Weights of a small GPT-style language model, trained from scratch on English Wikipedia.
Training: a variant of SOAP for these matrices, 265M tokens.
Each number is 200 + 30 x the weight over its row's rms, rounded and kept within 0 to 999. Layers, rows and columns count from 0. The size before them is the row's rms in percent of the matrix's.

# layer 4 MLP up, 768x192, rms 0.211, rows 0-72, columns 0-95
103,194,177,221,194,213,182,215,201,235,203,240,166,211,186,213,158,162,190,199,190,230,231,171,121,243,202,146,170,177,200,167,183,204,201,146,230,253,219,208,173,186,192,221,213,220,185,216,218,247,209,184,184,243,159,170,238,176,207,189,241,171,197,244,236,190,196,179,223,293,244,171,176,157,172,182,192,183,201,192,155,227,186,237,206,273,183,173,197,150,212,186,172,208,207,178,211
108,235,188,177,166,225,171,136,238,168,199,193,160,245,193,152,171,258,221,184,266,241,180,203,198,190,175,184,222,169,152,201,167,231,124,232,203,230,212,213,176,146,245,149,198,238,218,182,185,226,207,208,192,206,221,209,190,235,144,193,239,191,222,160,232,158,216,149,163,230,242,187,197,219,254,179,166,197,193,221,185,167,258,176,184,207,164,192,152,268,167,222,191,193,180,191,178
101,231,178,146,154,196,162,187,203,222,210,168,199,244,202,227,207,158,201,207,174,219,129,185,259,179,247,192,199,169,244,137,261,213,189,145,170,200,196,225,170,165,243,262,216,192,182,158,222,204,176,207,215,226,154,239,240,170,228,239,225,229,231,211,186,200,206,192,193,198,138,174,209,134,197,225,171,188,186,158,138,205,208,155,194,204,191,206,145,185,147,186,228,226,165,192,206
095,149,156,186,260,233,235,184,219,278,162,215,232,270,174,210,238,232,238,221,221,236,213,180,246,175,234,229,252,179,186,140,218,166,160,232,233,166,163,155,203,207,158,159,176,167,197,215,197,204,218,185,168,210,192,200,165,204,161,184,275,223,176,212,219,194,197,162,187,154,144,252,197,225,209,149,249,195,158,162,199,203,222,211,242,168,139,199,281,198,218,188,192,188,208,184,226
102,218,260,188,212,199,185,210,228,190,185,221,130,184,191,208,196,208,228,209,161,184,212,213,206,185,185,165,232,230,123,198,216,171,168,225,151,218,221,188,202,93,194,238,190,184,132,218,180,219,258,148,180,217,207,233,226,254,246,186,189,218,210,182,152,156,230,217,208,239,164,212,173,215,231,159,144,212,170,182,196,190,180,193,210,185,210,181,195,187,226,210,278,166,197,197,244
095,229,179,223,235,201,227,164,224,244,235,250,206,256,271,167,199,206,192,208,232,206,206,221,238,221,239,202,250,187,219,201,238,223,176,240,207,179,213,124,233,252,228,181,217,174,224,213,204,224,211,198,227,248,236,241,144,220,154,234,118,201,152,177,187,171,175,212,152,178,205,197,260,174,195,223,227,194,159,233,194,161,192,190,208,194,211,175,179,138,227,197,198,203,179,196,188
102,164,213,190,185,206,237,186,215,159,164,115,185,170,207,176,209,208,181,209,173,265,134,238,210,229,186,208,155,171,221,202,170,144,202,167,198,194,205,235,197,230,200,226,169,238,139,201,231,199,142,204,182,175,202,199,208,254,153,163,188,190,180,212,162,247,176,204,162,211,166,172,206,167,155,196,168,156,190,225,219,210,262,204,143,154,211,220,221,218,233,240,185,186,157,228,200
108,184,180,200,203,222,143,194,215,209,187,204,188,200,219,236,234,202,191,209,213,190,201,152,235,239,172,238,220,170,194,203,191,130,262,210,154,174,166,230,151,182,224,226,206,188,199,208,153,212,150,229,211,224,257,168,231,169,225,193,242,224,253,230,183,204,219,137,136,217,191,185,243,152,193,202,158,175,218,196,196,218,192,220,270,183,240,162,210,210,153,168,226,202,216,262,213
090,201,191,194,221,203,232,198,230,156,186,195,160,220,160,174,252,203,215,230,190,193,165,195,185,148,230,253,141,248,158,169,194,224,175,267,216,254,194,203,183,198,139,217,157,201,200,229,171,173,166,220,250,201,165,181,208,238,146,231,243,215,143,240,215,233,195,213,152,189,213,202,213,259,203,198,250,158,196,123,199,191,155,169,184,212,187,175,197,172,249,149,169,218,224,182,201
097,202,222,185,216,158,222,141,218,183,170,189,117,195,197,231,197,193,162,194,168,190,194,246,192,195,207,178,197,198,191,209,216,190,188,241,150,249,191,207,236,165,234,263,199,198,173,219,202,205,193,226,234,176,190,234,166,217,204,231,161,179,189,205,195,160,251,226,202,191,194,157,164,195,224,193,200,235,182,211,238,212,210,179,218,258,170,212,226,158,208,175,218,162,164,172,196
110,186,232,173,216,251,225,190,202,191,164,210,152,207,246,212,201,123,106,207,218,207,199,171,168,207,201,215,190,179,201,156,212,162,266,251,224,168,197,196,226,203,212,169,140,195,190,186,219,203,227,180,171,228,128,203,205,179,176,182,213,215,186,158,192,179,219,194,144,203,193,233,187,173,188,241,190,249,155,231,185,190,180,199,244,115,256,197,263,216,172,163,171,181,207,195,213
084,251,192,208,260,207,226,218,255,202,203,178,173,225,144,225,206,183,189,198,199,206,172,146,147,215,232,207,237,166,219,153,159,174,202,215,212,207,215,207,183,242,194,170,186,223,243,193,190,152,199,181,190,231,163,157,190,245,188,185,158,221,167,241,196,167,217,211,181,235,196,188,181,179,222,243,228,151,215,174,185,217,177,194,199,196,184,154,268,253,251,194,201,186,211,184,185
078,184,179,185,212,177,175,181,250,193,203,213,183,227,253,181,174,204,178,174,194,188,202,192,154,271,243,220,158,187,237,207,197,201,210,176,139,149,207,211,214,220,150,176,199,219,164,207,172,142,215,159,171,230,244,204,247,265,197,130,125,186,209,182,199,142,195,178,190,205,176,180,245,262,156,206,174,200,269,193,168,209,188,168,222,182,159,179,240,155,235,181,175,260,195,200,202
096,272,223,168,207,223,185,180,187,164,254,207,176,207,180,207,205,185,87,129,246,216,210,209,207,155,178,249,234,190,210,227,206,186,165,256,176,193,228,230,193,225,213,168,178,199,138,201,155,190,166,203,236,183,184,227,185,202,234,188,188,175,206,185,200,213,218,270,160,211,246,207,216,219,242,218,161,153,176,214,168,195,237,192,180,185,191,213,158,161,235,228,165,170,176,168,171
098,176,213,239,219,186,197,198,199,183,223,211,172,162,179,285,182,170,223,184,219,219,221,173,205,176,170,178,174,202,201,194,155,209,159,217,229,159,204,182,212,251,250,180,213,216,228,178,234,247,212,167,175,211,247,180,193,220,214,195,236,167,206,183,228,172,198,166,243,169,259,165,214,191,189,194,163,182,202,220,157,166,223,173,201,213,242,170,179,212,170,266,280,185,220,198,188
108,194,187,174,188,232,263,187,182,171,181,159,193,199,195,202,182,189,214,214,208,265,177,222,192,208,203,208,180,197,209,162,230,189,202,225,180,249,175,235,190,164,150,261,214,189,177,177,164,198,222,199,173,236,234,214,131,187,230,211,205,217,188,234,241,223,218,192,209,215,173,162,218,202,204,190,182,159,177,204,174,233,216,222,200,80,180,222,230,199,202,180,250,205,144,194,186
095,180,207,181,201,206,126,191,229,252,221,230,211,211,255,201,200,191,190,191,135,199,167,193,206,192,224,205,296,153,176,192,252,178,216,227,194,184,198,143,190,226,252,199,206,212,188,225,182,193,229,230,204,258,206,187,229,201,183,163,220,195,237,265,200,171,195,186,212,188,135,169,175,144,215,216,173,154,232,187,186,245,219,240,233,218,191,180,218,247,212,179,147,163,147,208,153
098,202,203,165,206,248,204,143,181,180,183,212,188,202,262,235,221,203,209,142,210,227,155,196,213,164,224,190,248,189,181,193,182,128,124,205,208,223,245,266,223,193,197,178,158,161,207,166,253,186,189,206,259,198,213,147,223,175,229,190,230,155,171,217,210,208,185,147,147,220,189,233,205,126,175,185,205,206,187,199,164,189,193,194,210,236,233,173,206,208,211,191,253,181,220,240,146
100,194,204,192,278,216,231,181,151,219,143,204,207,230,184,209,182,208,169,215,240,189,212,215,193,199,197,168,235,169,253,208,203,179,222,144,265,215,183,206,191,200,218,155,202,245,205,203,167,226,239,235,238,202,210,192,224,214,223,211,206,170,206,191,209,211,166,207,186,218,177,215,234,144,173,229,183,180,189,170,244,275,216,187,216,202,203,192,144,200,230,173,190,193,255,170,215
087,198,197,190,216,149,244,163,216,172,224,221,198,184,156,212,172,246,221,191,221,169,150,196,187,173,227,151,204,197,169,159,149,184,176,209,257,215,174,173,160,205,206,224,139,159,228,198,218,215,230,222,166,259,178,220,182,170,222,202,214,202,248,200,227,250,186,193,162,201,170,251,157,147,157,174,206,143,194,215,210,206,208,137,209,218,201,188,215,232,168,233,168,226,248,206,195
108,175,215,233,231,211,235,191,193,240,170,178,187,208,179,189,200,231,178,216,209,232,223,185,263,185,166,215,212,157,214,205,185,206,189,172,222,212,174,154,211,206,180,231,217,190,220,196,142,153,213,242,201,207,184,175,219,215,211,236,149,218,255,187,128,211,214,195,271,179,223,191,169,229,213,216,181,189,250,210,169,230,189,165,181,153,217,207,140,172,161,197,194,183,176,270,202
081,158,190,209,236,221,196,197,222,232,133,210,232,260,195,179,154,183,174,253,224,193,218,239,230,199,199,192,156,142,226,210,205,289,189,207,206,217,246,181,215,159,226,184,143,165,229,235,199,174,229,185,165,198,187,254,174,171,186,245,217,227,221,180,216,173,270,240,199,133,227,202,157,187,199,209,229,176,142,200,175,237,192,196,202,202,186,243,193,195,160,196,172,173,244,195,190
105,181,217,209,214,212,186,177,207,201,152,174,196,195,198,219,200,198,229,181,230,176,244,236,222,232,183,223,208,209,225,183,206,244,203,261,218,269,208,190,147,210,219,212,171,223,199,197,244,152,167,166,177,194,191,188,202,203,191,193,240,182,172,129,184,231,205,173,251,173,172,188,195,225,226,155,197,256,194,188,230,261,143,167,226,179,162,148,219,199,193,254,230,209,233,182,242
106,195,185,249,169,171,189,198,183,208,167,216,169,194,146,190,220,242,206,167,221,183,138,209,176,228,133,220,242,210,181,193,219,189,226,205,151,216,290,195,212,135,184,216,206,200,249,222,184,182,237,178,187,198,256,198,207,241,232,191,200,227,132,222,231,199,171,191,265,211,180,208,133,213,226,228,213,235,187,215,219,183,214,200,161,200,189,143,171,223,217,240,240,229,183,186,137
093,190,149,260,257,204,213,178,172,217,254,224,176,224,235,243,220,211,265,243,135,245,207,212,199,230,225,211,231,193,177,141,236,164,215,194,216,201,212,294,145,171,198,214,194,221,171,224,204,209,211,195,202,188,204,218,223,180,230,233,238,180,201,154,173,192,224,250,211,172,229,220,175,160,180,284,171,244,154,195,249,159,195,200,262,221,162,192,198,168,196,176,245,192,206,194,204
113,187,182,259,206,246,203,156,208,189,163,254,178,162,230,183,197,242,206,177,212,202,180,158,237,245,172,167,181,169,227,190,197,169,178,186,234,194,137,223,187,196,237,222,206,178,205,227,205,200,161,160,169,179,180,210,229,188,168,199,185,229,163,256,221,188,169,213,191,237,253,185,188,197,245,219,99,219,193,171,149,189,140,178,216,240,193,178,217,211,178,217,194,182,216,236,193
097,202,206,174,255,233,183,219,204,182,196,204,234,201,249,159,244,149,215,211,210,264,205,220,169,231,204,235,197,204,216,187,188,181,170,165,229,242,227,217,170,188,211,204,195,143,185,215,173,233,198,207,227,204,197,131,219,231,159,168,221,236,222,222,290,224,237,209,200,240,151,172,215,190,135,199,138,174,174,172,165,187,222,204,210,232,189,167,268,222,212,236,204,186,149,198,227
098,137,150,204,209,206,215,197,162,211,250,230,198,180,256,187,164,202,195,235,200,214,201,208,203,186,126,173,158,192,153,195,156,193,225,171,208,219,207,174,197,194,182,179,239,216,216,223,152,158,192,201,185,219,198,181,184,203,228,184,196,168,214,272,162,160,214,217,184,233,174,177,131,170,149,207,225,189,197,198,201,196,196,211,220,224,208,218,153,194,190,218,220,169,207,194,241
097,190,249,179,207,178,206,183,193,177,230,206,199,217,189,216,159,163,192,209,260,218,163,191,116,153,199,252,214,212,199,224,218,216,263,213,204,204,209,152,193,258,191,165,272,168,237,165,221,197,186,215,173,227,209,208,217,208,190,169,159,215,181,222,187,209,140,212,225,208,228,162,186,225,168,195,155,217,211,203,206,257,188,180,189,191,207,183,216,207,271,256,209,194,192,223,233
104,237,198,204,187,168,214,192,197,185,197,173,208,191,231,233,191,206,198,278,244,236,206,222,234,183,155,218,217,236,175,192,215,197,224,150,182,268,162,262,208,196,160,196,241,151,194,173,214,196,190,198,206,210,218,221,183,206,237,205,187,257,151,208,211,188,215,237,215,230,174,183,220,240,157,152,131,161,195,233,207,244,188,183,190,181,215,203,192,184,216,178,231,200,218,192,176
103,254,161,133,221,203,170,236,183,196,162,219,173,179,248,238,192,208,206,207,234,201,165,154,219,208,213,228,209,215,189,183,210,260,187,286,192,154,251,171,178,244,254,204,159,172,185,248,169,221,187,194,178,184,159,199,234,235,156,209,163,193,208,141,217,207,257,146,199,212,219,234,180,206,181,208,167,215,225,226,186,221,189,217,205,161,253,197,174,179,195,247,160,172,168,174,257
090,191,210,232,224,241,164,165,195,164,185,198,197,268,273,188,194,181,199,182,259,165,242,146,234,208,211,221,204,183,202,239,211,186,162,194,189,220,204,202,193,181,170,252,186,248,195,215,173,158,198,231,236,237,219,183,267,207,187,134,187,181,166,218,192,238,215,178,205,202,213,204,270,221,237,187,184,188,192,221,182,207,236,212,239,216,197,190,213,171,227,217,183,187,198,225,224
096,178,275,201,201,230,226,194,245,247,161,237,244,213,177,186,245,219,182,189,246,164,137,182,177,250,178,199,202,201,209,231,170,202,214,227,219,208,222,202,243,189,161,203,240,189,247,166,217,222,234,219,249,140,260,189,189,260,193,171,221,194,181,220,200,186,174,212,199,174,181,234,195,220,173,203,216,194,175,220,220,227,213,233,197,202,181,156,235,271,197,173,186,157,223,277,242
106,222,176,233,195,173,210,133,192,129,193,180,224,227,194,255,166,105,205,201,204,222,155,146,213,198,213,195,192,193,215,221,228,187,198,222,205,158,195,209,233,147,209,222,218,244,231,189,137,150,173,184,203,201,214,164,206,161,204,214,225,173,219,209,220,181,198,187,197,223,187,180,186,170,233,181,148,217,243,156,250,204,213,231,168,235,194,263,209,216,177,253,173,170,181,230,243
091,171,131,181,229,191,251,211,190,179,175,206,118,244,203,162,171,239,174,221,157,194,246,195,222,219,206,190,171,184,163,259,178,183,197,168,207,167,224,195,200,194,147,277,247,193,248,234,224,149,217,177,226,208,220,123,190,189,200,201,216,193,231,233,180,213,222,182,183,225,227,182,190,220,122,169,165,223,154,189,201,197,193,173,194,144,194,220,182,214,179,201,218,236,229,190,221
107,231,198,218,251,217,275,184,162,191,192,154,198,148,205,163,175,234,230,213,176,168,193,203,251,162,184,237,184,216,209,209,224,222,243,166,207,210,187,202,204,225,178,168,235,214,134,197,208,175,204,191,236,186,209,214,202,236,227,215,183,226,230,199,228,205,187,241,210,182,211,244,179,206,164,178,220,244,155,202,193,150,184,228,197,248,180,197,231,141,233,176,211,205,161,206,174
104,174,187,283,230,175,260,185,207,207,243,208,179,177,208,186,233,194,215,149,198,224,176,158,216,188,203,235,240,234,192,185,179,222,204,198,150,193,205,170,164,171,187,138,199,192,168,236,149,205,181,199,200,170,215,248,206,163,181,204,187,200,215,218,226,197,185,197,202,227,187,193,135,191,191,193,210,203,197,198,229,184,163,180,256,160,159,180,255,229,277,215,197,212,129,173,199
109,237,215,214,143,143,187,197,173,161,237,215,175,184,207,175,208,204,177,223,196,204,181,163,172,204,278,185,250,227,199,173,223,211,176,233,178,200,168,229,189,225,206,180,207,214,132,188,207,199,206,161,139,191,173,150,233,195,201,209,175,141,186,251,151,218,160,253,153,203,273,185,260,184,209,231,188,200,213,168,201,209,213,209,193,169,212,166,221,161,184,153,207,165,227,163,217
106,227,191,178,169,208,215,186,139,185,209,223,174,219,203,198,207,194,169,213,192,224,226,217,180,202,266,241,262,190,182,150,221,191,197,228,161,229,242,194,222,219,211,183,176,217,173,214,218,204,271,272,181,224,210,202,245,159,195,185,156,243,272,113,196,182,162,243,193,222,144,187,163,154,226,208,179,206,195,216,170,198,159,144,168,222,174,215,170,201,225,186,170,185,208,206,219
115,198,178,191,247,238,193,199,224,180,183,221,188,201,206,236,223,247,219,203,166,199,251,236,175,203,186,239,212,253,212,165,249,152,200,185,191,232,236,187,192,185,204,225,195,248,196,184,169,175,156,223,180,218,199,228,196,232,231,245,190,192,186,170,157,162,242,202,218,167,184,204,200,201,196,206,177,180,229,226,261,285,188,243,204,215,221,190,196,167,156,192,194,230,177,246,163
100,169,234,242,241,178,240,208,176,222,203,165,229,172,240,223,203,216,173,160,233,191,154,179,207,219,237,205,135,231,187,257,202,216,197,168,276,200,233,198,171,181,231,166,220,162,195,230,153,155,145,243,134,173,224,189,218,195,205,194,212,212,197,216,211,215,268,233,217,257,208,201,216,162,205,160,183,215,181,165,238,151,240,212,185,240,215,183,194,208,187,167,151,212,175,183,180
112,168,223,177,164,175,177,193,155,207,169,191,177,216,174,181,166,153,224,183,176,172,155,243,233,180,179,198,181,166,218,186,211,207,165,188,199,184,154,197,166,190,255,206,218,189,203,215,153,247,147,163,220,169,258,164,210,190,235,219,207,217,256,228,183,191,170,236,167,196,111,233,209,216,177,234,187,181,195,170,151,223,227,210,188,174,174,204,158,153,188,165,203,176,204,237,218
101,179,229,196,209,187,241,204,224,270,179,240,222,218,239,191,178,143,150,214,228,181,193,177,202,180,200,167,154,185,207,200,211,245,175,169,167,183,169,230,168,246,244,221,198,227,178,190,178,235,229,172,171,247,204,191,146,223,199,217,216,181,142,206,252,207,224,166,168,210,197,241,172,188,141,196,203,166,210,144,175,266,205,160,219,190,230,207,174,206,146,210,193,242,211,178,207
105,198,216,142,245,180,224,182,234,194,168,237,203,196,209,164,238,164,236,287,254,207,225,169,139,215,258,197,232,157,180,181,174,167,204,176,147,209,192,207,174,219,160,169,219,161,163,172,214,218,235,195,210,180,244,192,177,161,162,226,192,221,182,177,154,188,139,240,224,199,213,159,137,190,179,226,168,220,221,139,181,179,245,202,244,227,204,148,217,236,184,218,197,167,169,210,140
101,165,237,229,214,187,223,173,189,191,198,195,200,205,161,179,236,168,173,187,259,178,189,165,201,166,204,178,230,138,185,204,224,233,183,200,197,211,206,197,184,216,246,224,159,234,150,226,171,162,223,188,187,233,157,170,222,241,223,215,210,214,231,189,176,209,238,201,145,197,186,172,163,178,236,186,147,156,267,238,204,184,203,206,138,237,242,213,176,184,243,220,193,222,229,249,191
095,248,211,268,209,216,154,244,237,168,222,216,178,149,195,215,184,177,215,226,202,215,158,163,184,207,208,243,200,180,163,216,228,181,197,172,189,184,228,218,176,273,176,227,221,203,215,221,220,172,212,161,181,191,235,192,218,202,239,260,226,198,192,220,188,162,183,165,177,183,206,158,229,256,168,187,118,174,198,185,160,206,200,156,229,195,219,171,192,216,190,193,196,214,189,201,163
107,173,203,176,187,240,210,243,169,210,147,186,201,237,178,222,200,204,174,214,237,170,190,206,209,236,168,227,193,189,183,127,180,176,190,195,272,201,278,212,123,157,193,264,174,187,197,208,181,244,173,201,219,238,177,193,201,248,182,161,219,182,170,194,217,152,210,181,254,198,226,185,200,135,231,180,177,237,208,187,237,205,220,200,199,142,230,254,185,202,204,208,167,171,166,226,180
104,187,210,218,191,125,265,142,200,221,197,173,194,211,217,214,248,246,163,199,225,214,191,219,185,215,200,215,171,181,195,250,179,200,206,222,181,229,223,187,183,224,184,220,212,228,154,206,196,234,134,246,234,187,238,181,209,186,198,227,143,214,236,207,147,231,156,223,237,239,166,198,188,203,214,196,161,222,210,197,187,193,195,220,161,211,208,173,200,242,193,195,188,222,278,225,205
096,246,215,199,234,202,203,189,203,205,133,178,161,184,167,212,184,204,185,177,168,161,248,178,197,212,176,194,247,211,149,254,185,268,171,198,178,202,218,218,169,84,145,185,201,232,145,179,204,208,208,205,226,193,208,147,191,187,194,216,210,170,218,162,164,183,223,191,209,185,189,224,156,202,164,244,231,211,201,173,218,233,171,207,208,221,197,199,167,225,227,215,183,190,163,192,187
097,176,188,197,232,199,268,240,213,196,214,232,203,202,214,222,187,192,192,124,217,163,194,152,183,134,228,234,171,178,171,179,246,262,229,216,224,236,249,145,182,195,202,184,163,238,224,161,201,130,158,169,227,205,167,196,199,120,203,202,199,209,182,188,204,177,205,181,199,229,153,221,123,180,202,253,204,250,169,196,126,207,254,198,201,189,173,233,199,148,189,166,162,214,196,235,252
095,246,201,186,156,188,189,226,217,179,201,212,252,179,183,146,224,188,119,182,146,211,235,183,231,196,202,246,208,214,248,177,262,182,213,207,193,196,216,196,195,236,165,224,174,180,166,169,153,235,250,174,217,167,177,208,209,169,199,185,209,223,217,238,157,208,199,220,220,197,175,224,184,177,209,179,152,198,202,200,232,219,174,220,184,199,227,206,205,219,248,221,164,153,177,238,200
095,204,198,236,259,176,215,157,181,130,153,160,244,214,202,166,199,187,135,157,212,189,159,217,214,231,175,187,197,163,217,187,220,193,260,201,153,239,257,204,220,204,236,240,207,147,245,223,212,232,189,205,207,218,200,211,192,210,218,214,194,131,252,207,197,230,204,198,252,257,210,207,187,210,241,220,193,250,197,251,206,223,197,198,236,215,186,153,168,230,195,176,157,208,220,197,204
108,211,173,134,194,179,241,198,211,133,254,245,243,200,211,223,230,205,206,188,147,208,248,217,173,181,174,232,174,193,217,198,225,183,196,201,161,255,235,196,246,195,187,226,201,219,241,158,245,258,163,205,201,178,174,186,206,206,198,191,224,216,192,149,171,201,211,211,106,228,135,192,195,214,223,217,188,212,164,225,191,172,200,169,256,222,226,162,187,199,190,205,218,171,229,225,179
103,229,212,223,236,239,177,191,201,222,215,185,208,145,209,214,204,202,199,226,207,228,161,226,204,195,187,227,188,221,181,225,212,194,197,185,211,159,248,203,186,232,248,198,160,183,236,210,108,169,247,171,224,228,171,188,220,207,235,148,207,179,185,108,249,171,191,179,173,169,172,130,201,217,207,237,167,209,205,211,200,140,188,162,199,215,234,192,127,147,219,191,192,178,166,169,210
102,150,198,265,249,170,171,213,153,155,251,164,226,190,196,147,246,221,224,253,173,205,193,228,210,240,165,206,171,250,196,138,215,236,245,233,200,229,162,130,205,204,199,185,175,182,171,181,157,183,167,206,186,209,244,162,173,208,197,177,200,177,222,141,202,164,174,161,275,210,194,224,197,204,179,190,193,219,227,138,205,184,240,148,194,194,182,185,237,162,197,175,180,197,209,189,229
106,189,174,192,243,217,206,204,233,236,219,187,160,190,191,150,203,208,201,170,239,182,244,209,192,147,213,202,244,204,225,185,195,147,173,192,165,207,184,167,194,186,225,195,214,172,191,184,157,191,165,175,205,160,245,206,157,166,217,212,158,155,210,236,171,232,230,202,137,236,260,235,157,198,212,208,189,198,224,202,237,181,217,214,226,221,189,221,230,184,237,238,210,178,170,220,185
103,234,209,217,203,205,211,195,172,216,156,227,240,226,213,204,186,266,133,235,180,227,221,190,219,181,252,260,186,220,183,183,240,217,179,186,223,215,170,246,187,205,193,191,279,202,187,197,220,207,209,190,186,166,159,218,206,217,199,221,197,190,241,217,207,198,203,164,180,194,211,207,247,233,209,251,169,138,130,150,210,232,191,176,219,262,215,207,173,237,186,180,230,223,190,251,143
102,220,186,172,206,179,228,233,175,171,154,182,189,207,152,242,213,166,248,174,220,226,180,184,227,212,144,199,195,172,179,179,201,251,191,256,185,219,220,264,143,239,146,219,246,214,263,182,230,146,230,182,213,180,228,203,200,179,195,208,181,219,175,178,187,161,216,248,182,232,254,198,225,206,254,181,203,153,186,198,234,224,185,142,216,219,259,193,195,205,210,177,234,213,222,194,140
101,210,198,248,190,214,179,208,214,217,180,168,185,215,187,205,205,214,201,196,236,175,213,199,198,173,233,249,185,217,204,209,182,167,163,142,174,267,226,253,187,217,150,241,222,209,247,229,134,161,227,202,233,191,210,213,200,179,210,235,281,213,205,171,214,241,188,163,156,218,162,172,213,226,164,144,197,177,181,188,185,192,214,207,174,255,199,164,199,194,217,229,229,168,168,193,186
098,202,154,208,224,230,165,201,241,161,222,192,204,147,227,282,234,180,176,217,233,223,195,175,219,187,240,197,236,208,174,170,177,242,198,223,199,176,178,235,221,145,161,174,234,183,186,177,227,199,199,172,290,190,226,179,189,234,196,134,223,157,198,193,218,221,187,190,191,185,244,190,204,172,249,219,207,154,164,187,259,204,216,208,213,209,208,213,241,169,213,226,227,203,228,254,217
112,213,144,160,234,206,181,183,191,184,217,198,159,227,184,196,154,206,215,212,255,193,199,188,211,195,150,176,172,248,177,204,229,188,181,212,266,204,245,221,207,166,254,152,230,209,184,240,198,194,152,239,184,231,199,186,231,175,219,158,206,202,188,191,245,171,123,185,210,231,215,230,188,143,155,236,157,236,196,208,193,232,206,207,170,176,229,256,224,165,247,221,134,170,177,172,267
112,164,204,244,247,249,190,209,202,208,182,192,152,223,283,166,145,213,153,194,215,201,234,152,254,229,243,191,179,169,170,181,211,192,161,196,246,219,223,175,197,203,219,204,229,225,241,207,172,201,187,224,190,162,168,163,179,219,166,214,226,229,165,214,203,193,235,238,198,268,150,221,173,148,160,233,167,207,196,150,198,196,203,183,184,188,194,213,176,210,236,168,207,264,172,187,254
103,168,188,224,176,144,215,228,208,147,125,149,183,208,203,176,223,168,193,196,201,252,220,172,157,266,235,226,211,215,194,177,164,206,206,203,185,198,239,193,172,185,226,204,166,174,234,223,244,231,213,197,210,234,203,243,207,222,191,175,217,224,223,205,243,163,200,179,204,166,212,238,224,175,230,152,184,233,166,156,170,172,204,195,204,208,163,201,205,218,147,178,225,131,171,202,172
083,200,211,188,190,196,157,150,134,217,152,191,210,152,242,195,237,185,188,225,182,245,193,214,218,194,198,212,210,270,233,185,239,161,224,216,234,221,211,203,160,173,192,176,200,198,149,198,204,196,169,217,161,200,232,264,127,193,191,237,217,154,206,214,243,223,183,190,168,249,204,201,158,164,164,199,213,198,193,192,140,240,232,176,160,218,196,213,235,194,205,187,207,198,178,200,213
106,184,237,181,199,199,224,155,178,228,222,201,188,217,216,213,247,227,184,146,216,178,168,208,147,235,207,177,204,229,147,253,167,176,189,181,188,195,220,205,228,213,140,227,164,170,204,209,226,201,153,224,220,195,170,218,152,163,163,198,200,210,285,197,182,169,178,156,188,256,191,196,124,202,175,183,180,190,155,177,223,165,233,215,227,215,168,205,179,196,170,209,189,186,231,229,191
110,192,186,201,123,254,195,159,155,200,165,210,177,143,257,165,190,186,222,189,185,193,169,189,199,191,156,241,193,176,182,169,199,213,212,195,196,188,219,222,188,225,168,237,161,189,190,188,188,168,221,181,199,234,209,223,229,218,200,178,206,146,141,221,201,193,174,191,193,234,238,213,249,198,228,212,198,189,127,193,227,168,153,207,189,184,163,183,181,173,198,267,215,179,159,215,242
082,150,201,226,177,214,178,282,148,161,217,167,198,197,200,189,192,201,215,190,210,183,199,188,206,237,193,190,183,177,200,236,201,205,175,248,270,218,204,207,218,123,234,217,191,149,175,192,178,170,200,203,199,216,140,150,211,236,234,189,198,181,217,212,179,163,192,181,195,188,238,212,237,208,201,198,203,247,184,155,193,226,148,209,159,241,208,155,234,226,188,220,236,207,201,199,263
103,215,223,213,229,213,219,195,174,164,210,184,219,168,177,183,218,160,118,188,170,192,205,197,189,213,210,185,139,193,192,129,166,172,136,212,228,178,232,205,210,211,187,212,224,204,215,226,232,219,160,169,171,167,202,178,203,169,248,227,223,161,262,211,197,187,205,157,183,224,190,203,183,191,146,239,202,207,215,222,187,212,239,158,179,224,223,152,167,153,234,198,231,217,222,232,213
088,200,198,236,251,157,193,194,237,268,193,175,191,269,223,230,141,211,145,213,246,203,182,198,198,211,274,133,189,209,202,195,199,152,189,177,164,231,144,197,223,207,224,206,217,159,187,186,202,207,156,151,168,155,207,202,188,250,160,183,163,194,224,216,241,179,191,197,168,249,218,204,263,172,206,188,223,193,160,173,202,208,185,209,197,178,169,182,165,197,221,176,204,204,195,217,254
103,217,173,194,195,188,285,236,219,213,215,182,191,224,152,243,241,177,139,164,192,188,186,209,207,225,192,212,198,158,170,177,188,224,198,198,207,183,185,186,189,283,226,199,177,232,175,232,202,208,180,200,164,184,242,179,244,173,180,158,191,189,251,197,238,180,211,223,208,186,142,204,207,215,219,170,163,160,227,198,216,211,168,228,228,214,205,216,188,199,214,247,190,206,283,183,219
097,182,161,223,249,188,205,232,221,227,170,216,187,178,232,184,213,264,233,162,173,210,183,208,194,206,257,218,228,262,175,194,211,182,207,152,169,186,202,178,127,226,218,188,180,191,215,248,209,225,136,229,134,189,211,196,179,216,222,179,195,180,188,208,182,206,185,162,226,153,269,193,131,182,201,191,220,223,185,189,222,194,212,229,176,286,219,199,222,234,197,203,187,249,191,236,219
098,252,180,208,201,233,215,220,201,195,194,243,195,190,175,173,202,232,262,216,199,248,221,178,260,209,204,296,201,173,229,170,230,218,176,215,200,199,137,163,204,206,156,219,251,217,191,227,168,211,190,206,183,214,268,147,171,224,149,218,253,254,227,204,206,188,197,233,220,193,177,175,160,182,178,313,176,180,206,193,142,193,222,182,187,168,204,190,172,196,173,161,217,174,201,227,219
093,198,125,186,217,245,255,174,156,163,187,221,170,203,249,196,208,212,194,179,209,177,212,209,176,173,223,198,226,193,169,235,221,227,185,187,189,239,195,210,217,186,215,188,198,165,206,206,185,240,284,209,205,223,202,195,212,227,184,214,158,212,266,239,233,177,212,153,221,186,209,192,214,192,227,192,195,203,209,208,207,266,235,221,161,164,165,233,154,215,153,183,224,191,158,192,172